config = dict(
    num_hidden_layers=25,
    hidden_size=64,
    num_attention_heads=2,
    num_key_value_heads=2,
    head_dim=32,
    intermediate_size=256,
    vocab_size=1830,
    hidden_act='squared_leaky_relu',
    norm='rmsnorm',
    norm_place='pre',
    norm_eps=1e-06,
    positions='rope',
    rope_theta=1020.0,
    rope_fraction=0.25,
    qk_norm=False,
    attn_scale=0.177,
    bias='all',
    tie_word_embeddings=False,
    parallel_block=False,
    extras=['shifted keys', 'gated attention', 'value residuals', 'skips across layers', 'capped logits'],
    init='uniform',
    init_std_qkv=0.0663,
    init_std_o=0.0,
    init_std_up=0.0663,
    init_std_down=0.0,
    optimizer='adamw',
    learning_rate=0.00494,
    beta1=0.9,
    beta2=0.98,
    weight_decay=0.088,
    lr_head=0.00921,
    warmup_steps=259,
    schedule='cos',
    final_lr_fraction=0.0,
    batch_tokens=16384,
    max_seq_len=256,
    doc_mask=True,
    train_tokens=118500000,
    max_steps=7233,
    dataset='wikipedia_en',
)
Each number is 128 + 24 x the weight over its row's rms, rounded and kept within 0 to 255. Layers, rows and columns count from 0. Numbers have three digits each. The size before them is the row's rms in percent of the matrix's.

# layer 12 MLP up, 256x64, rms 0.182, rows 136-255, columns 0-31
104:176113138135108125144139118096133140158102128158087168139159096112121123150150124134166145098129
091:141159179132133130104133140097123121174103115119139188117138123130145150098117150157120096159126
100:122158079141161145170148121134130163109106103125151132131091081129114156131085082132169136125122
083:155122126143119145139099137121115096147079152135127146134149092120149130110099201102154118131165
085:161151097164129099150141105127129127092138123134120143104072098142169125112111138105120166086160
094:147174119149130106136140125106133135105116068130130088155130125098154151157103150153148165117144
090:148121150139143181104126123121133170102117192108174142171136133107129099143121153136132124150141
110:127144106145133110142184112160139123137125129096123124157106077154140130136114163118102126171138
098:157145144125124165105124125135185117157080117137158135134091132143143134162125131145102155098093
100:120091126141157125118108120091119185137172111135098119141143124082134156138126146138160122144056
107:155152141127117150104125117148173113130101142149183135157132112132133124156129090058178140148135
107:174123140140133139115127129113128102110131160188079169079135141132124108120142110148184116153091
108:118145146122172149149114115124120130154132151136162110112075111122105079123130119094144127104100
101:100150113155121114102154115123134155116157094115137079147154151119116155129086189137151133138135
102:140124154149165095121125100105141128141135117180118160162122118076148149138097111156165165131119
094:142117125149141077137101112082105119117126098144119138127131117159143140098157134089168119156175
090:100119132143168112105071139125113102124158142127129123114116135135119101115151171131110099114109
115:092177107152143147112127121120141129146101098153089153144104106132156133157144130160177092123097
086:142125106128124152140103136148158122132124068089158132086127120112134090152153156125108183134081
089:090129151140179145125111107129119130138160085140093133173158131130123150132140107124126145135142
095:121127145134153152111114128128146131149155146156146122149151112138129134121135131177157105145118
104:089157115149137131107116112119121159121118145140116140142157117148099117158129107131119176180129
119:131104178135138116126147141144111139145114133113143166097071137142136121161136098169124097162135
102:055152112141091120122148130079095108140141131109148140105120126126136128124149127143148080083122
101:162100163137141100159122100145158106106119102149099148140138157117138127110148134118142133145145
095:163103091136125122104138118142155146164118096150101097090117091133142133139101144157111131111094
098:119091145144147150135128121122129119127119175143076140137124116139102176146118111151117132133084
111:108112082149129120116153121144095125114129125112140130134108146159149173129122143159155124164126
100:130167193151126090104107116121111098129135142132057136155132132147131095104118117115152119150173
102:095131123146190123108181115113108137124143077132128166132115117110126181113105091148143110138114
092:146125141161132105102123118147064135156109131157113080155146096156124150149117133098129148152143
107:089129129112126121110170118102105124113135141101110122137108121139115141148138161140127139100129
092:131089150107141143146156118132149132102167128124140133123121115138128129108146133112127086114088
114:134180157136118162074174115168145175115103121148138172137150113113114150128097124133102162123109
098:124115111148116105129119114100144102097101131161166152162097108125147097142124110127091141091092
100:153142122148178109093152115120116112153121077111164157151165134127165148098091143098146169112135
095:093143144111160125120094117148096113172090120169142161172095116109096122130143153140164144134123
100:170130112178132179143123125131130132164127121113108163162136112133112126105125166144119124124083
095:099127197152100118176126140158146130122135102138101122148142118124146161118126116093134170146109
102:146125141131134123163135125109133106111082127102121107084153147128151150086132147139133091090091
107:092158182173142094140149111103142109118140106131150172151159098127109121097096114076114135169133
089:121130147139131184120130121101119157131147133093152094142082149161143109127099156095163134120131
095:114125140149124105112118154132149135122147077131111149129129114158100107150136187099137150161113
095:108153150164105113130079112127154151085142147189127132119123149183141097144114165125138108165102
100:146158108142125101152092119132147121118087119133148089096119080141155107128115128154098105097085
096:079157113141156092150115118095066138128122117113121136130118143093155123111082106118122127168151
092:114157147155154124121109136174098117084121150125123125141135167160158133101119098123169149116102
105:149170127150178151163116127105125098139141150136123095159103146146130126109133124095131083090188
104:097122122132153130129102124131117121093101075108111124065114132125134152140106139066160086130115
095:107167144140152122099116111140165130146135101130105147114128085155161118102100159136142135155118
102:138161122128109134121111138107119122113113097122119107164086133156146132088098116176137088156132
105:157103124119101127119165131165128102115122116145118138114131123093153119115076136107130105097164
108:103142128145106141149145116165097124082134108118094137112155065101151125098137150118087106104152
086:171152128142161129095109134136167136184142122147112144115153133115149132063122119114143089138125
105:141131116132166122099162109136108082149129141125156162126159080110145107100137180154106118114135
091:138164148152107111158131118117117118094113125124123157104134148129115143156158106127107146146123
094:121132097135162120150138136145105120149128102102109141153118146108151130090115073122092052120152
101:106153130134127104137092103110122081138075160128150132157171128110135124129096105121138123153146
101:131140138149103164113127132168174116093101146158111140121138073151146127119127154137146109118101
097:137166090130132168145145136090112102133101096158140108132085140110173138151099154161118122125089
087:119137146124114120084156107108122112128161093104092141103124157168155125142128134107099151103086
107:092123164163078126122092116126081115177155123113104101117161073133156169126116123104133133138150
116:108127091149167134130122134131134114100127154157120089154124156177135111098131173162164134133125
091:139160125160116111111143122112115106103112124086131136119099114171159152141112150102079158119074
097:144151134136140117139130123115119138103123148129168087147145139092161109112169147110122124100147
111:145142100134134109159137126062115104139118142119115160176103113152143122148124130115102162119109
077:149140105152103096149110116138128125159089127156144093145113049133143139123141162135099142124098
105:101153178144094149121105122144150142120150095094116133128125106134157148090151120121148094173138
100:103156140136088114143106127122148121078163127112141143111094135089154149149139115114090158112127
094:105132155154130172109105135152141144132125046124092108158152147150166141155128180120142117135112
106:169137084152144132184100128130129153131120083129114113116091135126135105137177141117129101124132
097:075158172147132136094172123131145151140117128120136160174129087148145113087099155108147098083152
104:122123149132144124118139113095125129094118183097131112151123138079135109166134182120155152117132
101:134169139150132127132146117182077162121116116144142145134120108137127113084103146102115155178116
102:089144135138136132102117109163109168080144199111142154118078140166158106123068115146134132112108
101:092143133126115128131171133171145135171154140156116116124153097129110099105108160153124123127118
111:076114191144132139123072121092101135146129113128124143129114114121146172118132125124114090153129
120:133131129129136141143158145137082154167120098134124151142154133131120132147165099121180120117145
088:102180143136136132122129132144145117130137122121153100088095151170122172117117115069150143174083
097:116152155124177190137083133107106104136140127121129156117146120084153097140168121146136122143114
093:111113116134101169137145126108128092133131154149098176136109087141137142166139118148126098150131
096:106092147150134085174156129108127117118146186123106119137146075156146158105133137114125110096120
096:135177140142187150102114144142140116119162129167133148081137142103129118153103161134128100180138
092:062170166111146177174117127121133122129098115114143135132168108152117106134131114120172114112124
114:115171154132080153100125134137142140121124142119133123071133115143160119080166099122129089097131
098:105147134130156134153152114113144088188079145098139125169140117144140071140134112124115147126126
093:167140121130117133147167135114130155116055106109134170135116113135135106147126128134140121093126
101:115147122139124079168148120107094111080116109138100124118163093140121133119128131127096133084139
111:145164161131140156139161109153134183173090137117116141146095144145138106110086162125160122118097
098:122114138134164130159140115139074163096127113154162120115114086139117140126085115122149116156160
092:179131120137123135122115122104142112137165132140095104116136131092124097086154128077120134124150
091:086102116128136140185102116142097107170122122135131155103140131128129123126135122127175108133097
105:140129159148132155098145100124124132159131104137135149118078135150165130102116146080125129111102
097:072176138132128177151160132130112139117087163151136099148104137103127128143148122096173115099131
101:106133126144137123160103125131131081111132148085129118100134099142159121119102099105125118148122
114:164121143172125162113110131144138113119147152134125137108123140127160097126143092131159090099083
111:116137163136149116121136118123081109132167136130147131138122173134153154128157123134160100124108
104:112141116117135095131108124075139095136074141143101163187148134120113121082134145139129119145122
111:145156135127133126147143118118102147128121155129092105158107119154102141169145176149116157110105
095:122095153122149138106151140134128116189157132129144118148106111129141160093087100122175088140095
103:137146147130168123130120122131131135131105121176122126175106129097118140109116135124149131097122
102:129139125133073093128122123144104124112121136123127179107098130133140084113099142094124145089122
093:142158106150150090159176127095104123153124101121105120149112107179129101171107179135130119157111
089:128106109166098138071121147142128071135095133137151131131110143115137106125169146130131085110090
085:145167138149101129142159116088144140097114136101158121144115134130176196096110149141153138077111
097:100130106145163108082156107080103163117149126063125158107156122157162129141135115130135123145092
094:113118101127082173113132130173141092121111182152114146104124124114148109122092143109096144086103
111:141078129139162128154123138157101154159117115150091175119140117164149132113138086132151131160122
110:105122133132151123135132110126130119082071124137099153191124096123156166126129169122112130158104
097:139155162148157129134121127100099148109138108109170150109087106150149063124135132137132158158128
107:163145145137147107168120134169133148145136119175124178108113130125125122091088118158144129166116
098:145129119123135131124130135109126118150149090125097105098142120158148171085153114113160135112155
093:148142102124128137105128115078099101074112158100103150156131131152118100160123147121136133151097
102:133080141116111116120127129090091102133082162126129134133117151151129130118101173109163085145134
095:154133125131143133145088127083115124137114132136112136103158140119160142097125158071128120130158
081:133134168133113180141087124132075128123144124123097125155103123148141139123113085141100123173128
103:108146124139134153129138114105133113162091122132130159131124168101131159142167106095161107128098
106:172154160125133181133133142135135111094092132122171146113114108101124127129094138114137093097141
102:128105109143129122118140124119103117069090106150098153127145095105116123161159163117117084122095
096:129144091123120130164120114091061110121149113147155162112109096094112120110094142142125122137140
# layer 12 MLP down (transposed), 256x64, rms 0.166, rows 136-255, columns 0-31
104:088120119108119170155122195144145117133134144113147120155124170163129137154146143096106120130114
095:146088127147124153144114125122118136150123107152155145118160144121174129132085084138120154178130
097:126157154142119092080122122113119102169101123143097166095138138133133107116093172141131128084096
086:125103149097142071119128154126151163134157156100180170175116115162125125156135095109116124138137
088:115137096152127179134133120161117123139105128152114117132156128105125134126163090051129136157092
091:182113116102172133109103165091159112183088132143116170169138129143122118087140097122147117125126
096:106152124152137129122154190113158125154114114168113141114126149091099153136139124146154097166073
102:114116123143141089110095127116101138115130165190122107134112093056075086160108158153128089118122
101:135123106109131114157135225092098130150102138118119126153115156121163128154132116123124127137137
100:125143144122094106174112100114150103127141134095152119182113128106130130125154122112122083150164
105:093115090120106139110150184121126110129140139093086136112082121120138067140135173134187098145116
109:160079120085125133191129158084128115087122100098123131132118144116101140135103151137111148121136
103:160118162102101110133118154138142103132157132126153137081110122097110143170147123112162132140151
094:165125144124122130133136145099141088139086128107101147079118102118127122135164105092136070125122
098:126081089084135122131139090104109123157120128169167155113127136106122102139081153144111139096119
099:121147122099139069159119207113123133139127142064121150144131139141127144148129149114119110125076
096:093140135084094079081103091134162105122120174134080104097138155112089121151143116104123142147120
104:142147096133150093137147085134155106130145137103119159079160143168156120123112117114125131114133
091:113134137120123094136124185141131130150155127123111107154166091113111078117097130112094106147125
092:196145115129120143160122106090108124124114125122145138123155071093155138128133145144130141135153
095:100119107080102155137124131145155158112105112128126117067145138151114097112120129140127114081150
100:195133118136099137130142194118138122155118115111133112127093139141087121145128086138167091123153
116:165167118163151161149123118116088105110113103137130130127145185147170130096134099124093135090091
103:156130121081077129129107138102145104097115135104166137135178129158101133130140099131125116138103
102:108110124113127166130125106105107144136152144082119177124126125153086115144165114134088097147119
095:122106126111115121125137191137127150136118154108158123140135133126114146098177122106116096160144
103:134125137108101157126107098082114162113167126138136148153142145152078157144131113103089097123105
106:144108130129091145162107112148106106147142105112098162101068163133132146165147113117070106134110
106:141104141171084134135122136143133114154130120130116110136121150103138160142137119150094134187138
103:139171172101111106100131140138112144160098161118163113124096169099105110151163125121132136103150
090:111120124142146123154128144092119086111142158097101140170156089122123089128111085149133145122138
104:134142159136119122124134091097099118137118158135135151138119128083097113084184096107130091126136
098:121109104074153099115132156151126100179121133130106110123150131090112196154119084131084105112137
117:164113125129155113146121246136133110155123121107120126146119089145108115140156139139155161133101
099:149118098102121091106113193082133139109127106145125144111143115105129126122145125179119139150145
101:153137154094148120114084127140130126129105142138109134153180151183172125108140121112130094145135
099:150090127126096097072125114132115120131102155117175140103126135123102151119095117124109131089159
103:124083132145138094113093070141133113090137156134108142127162142145156132093082084137107115105144
102:115100117150127122128120115171152140144144129141102148108154072089136129145155160096173172145145
116:145121132095145165150114238113134108118129135119138146161136129130109139146141137144142124132140
103:096147117123180158118131100136126112128126123159176106139141126148146129135105163147160130119180
092:146114116124112084178116142117107115098117137152133136125147111145101151120142113096143123134122
093:101110122108118091121136195146119127120156162110130115082112145126151088139098117125151105096132
096:142111136097152135104094094107153127121158137147153126099126183119137119149148122128135110133166
102:154178113131114112141114186123128109137113105110121119153136083146135106091113120157132130146085
100:114159158084126134131137203101135098144118117129111113174102139124133083116176123122126123123097
092:079134103125173092146160118166096129162116175104084128113151160106167129152112100104128100172106
103:130118122139136125117126157148147148118102092106167171151122083136150163128165167140151125115118
104:132152126111119131095126058135146112119134122158164090141121075116140103102131129125134094097142
095:193142121155129071108143129155156118138133107143148133089173129121161105114149149145100158117137
101:108154179090121099135149077149085191108147145114098131096113134157172101109147120118074127113167
104:159135130140165138123122160102145110131129125138157128183110176151133112104147129170157140131100
105:154101130110154096152154129132121142113138123139173100142112186106135093085146115118135129098124
093:084116115150136155126103157172130161111105106124102155125103145094080154116143142098143159155137
103:169125129136131124142092117123132132128149057145129101093140113117117092126134137118124144178139
093:087119131145151101134097105148133097153113115141130097061117116114133125110085164114140150112103
097:114077097113162130113137170116144106127087113103115143159134167117103132092139093093129162134111
098:108139141109122145144160106121126093131164107138150163151087121145077129164165139085123117171113
102:130140145143153153083138152144128158152109146093103112164112140114104118112158113116102113112152
100:147096150101127127142104190102115109100097111100139087130162140133190115155152114141106151125145
091:117116121129126132129121141111120109118119142090128128119134159104133123138168144086139153121137
104:114118119126131175166154124145123149133130118142115128101069104091095131128100147100129122105162
103:141117094124129171130109134138130143132097152114125137133163120133134110152140097161139088104110
097:173169125122117123119146197101121104146114126124132136154128138138137135120082130140087155140126
099:120177117119128129108142090109125133134150139137149126155136165130132131110148116122088126142146
107:121100138127127132109173115132099169113163144132123136109126134141135136179116143140109160135110
088:132129140115110131129111208115102126071134099110124114139122153088151100131114093161122143152126
103:102090087074131152116153158141102118121079122117124137139174136112127145141099097150153130165141
099:128123109117115139114115156094155149099124129116138141168135106132139054116116125128125183094116
092:126124126104165122149114135119179130061144092119114164129108144107118131137128111103143106152152
105:135158117138158192122113153121124102087129172105115131122116133133149141143136157124123166086154
099:096159118148182145081120122124137120137169149130130096124122125097165125120138166128145108134105
103:115121108112153160143092159119123130137143144127122159135110135197075131097074123086075108152120
100:134126127153137155138137106135128161117109139127101134130184152185145112154101140112089116118139
103:130166162175165139110130117150135117124173183147142143122122144086171122098169147093126127116105
100:163120107142117142138149150168125128142111122172159101119137162096123141161156143136147109138112
107:141134126081131155124128087116161112111101115156132176171143157091157118127109106111159150150084
110:137099125103110129111176128111165113105118138146147128089092105165169113118097069145105134141133
090:154110121099111116144147157142161151109130155136118153132080164138118100139127124140109131081134
095:108140059064124144126160141154121121124124136166095138068131108127118120147126137117106159096115
095:107128119113145107102163153101123129139145163120146131119153108103102109133121085108103145160142
096:094113133126116146071108113141129144135153106095118085142107127151181089153148113102139153106127
097:109102105104143119160066095110126160140116143157120146140147108124129117139140158171088152127117
094:142101115099155093102140088143137162117146135143168145068113141161120143159122122155078091139144
106:078104118130118125123157164146068129164142107151128116154134117141156156113161117140111123127122
105:159134165111085100137175152135126133126113156128156146120141131114078124124131147136107102124140
099:141128123091139108136114120145120141111122109137108162110142171126152120162103152138159110140165
097:112107122133165133085140130089142122119142084094161136139091106130142125099166159118185176123074
105:147127089120097112133136122150128157131178152118124146095151149119164108139097141098148139161116
101:184124117131077130126141143142158074131125159121148128106136095137094132125139090103133128092151
097:119141134152137085136117091124131110138148162126148129122140152123122163121125153098134082134110
091:136143153111148162110073119127134093091136071140177115126092094113096093132125152138148085154134
100:113096109127143176144097093115062107138117123166145148140141104141130124148163111119141123144121
095:119120106090147094075120158119116147128140093151158120087107136153150132093107180109052123124132
102:122115096143091142137075153129085119154088142121139119099123150146154151101151139114128096149094
109:124101139153128173165135144115128104145069109124106114130121130152145146142094135141118158065134
108:147112119106135152128125084122129105133130140130060104134171113146093134155113143143109152154142
103:124105161113109171136189142137127121140140146130106162097103101120136201149135136083107143158180
108:114151126120149155106125103126103151099135122151098112146103167115108173140161090150132126137116
099:101147086074141150116127173150118161140120147143139113111113138111087159132156126112119131162112
101:087122133093126140125129131132133114159130131128118116054125132082137103133101155085107120138116
099:105121135079131126139127154084138111131117135158110142182145088142109094120128171140137167112090
097:101118154125122112116112101137111149128117090122131149138094073094139113139161112124131158160126
096:145151136143129134146109220130131116115073129128145111109147137097119160108155118105096107132116
091:167118140099096164137145184116123109159140106128141095145118160099168168092135155117129124121105
102:176092130101093139087117149112085183073098086116137144171163129105124126119167118135129141129125
095:131165106105139073147142180092144132170138150125099114150147156120128155108094166106145129136084
105:139081162135112152148145118135101066129110129113103115149120157132127136129116142166106155086131
109:116141156126108113097136173122156134155121132124133159132151143089111125098124166117105140106156
096:083142138111116117112086130190112179124156126127071150110108133125149084104155117109104138122103
103:133108093132138111162119115078103084134110126098132162148115095155089154159142182133100090122151
096:098143131114125102160112120132161127132137122133080173168136133103119143166132136110098145124115
094:142178141129138142142112139150134144116144079147135135160106147102098140123135130156116157156138
098:110122132087122125098134123154147133102184107144155149110084096080113158156146077143139191137119
106:113111147112112125141131228139116137138095148101165123182117120139124141123128107142120141097111
089:100089112107138143119174157134121186110106152155138086139153107157128128133134095115124106143177
101:136156140105097131140169164139154142126116175130139084139153139120116158128108131105074113113120
104:133124110156153125099160158123119121140147128079167089154129120126182150162134140169142136138093
102:119140129108133131109152124151129148103105146088114152134125087104157138127105089131170130137173
097:138145112093114160120124197153183125112107122118148095110112123132114118121136074164104149102131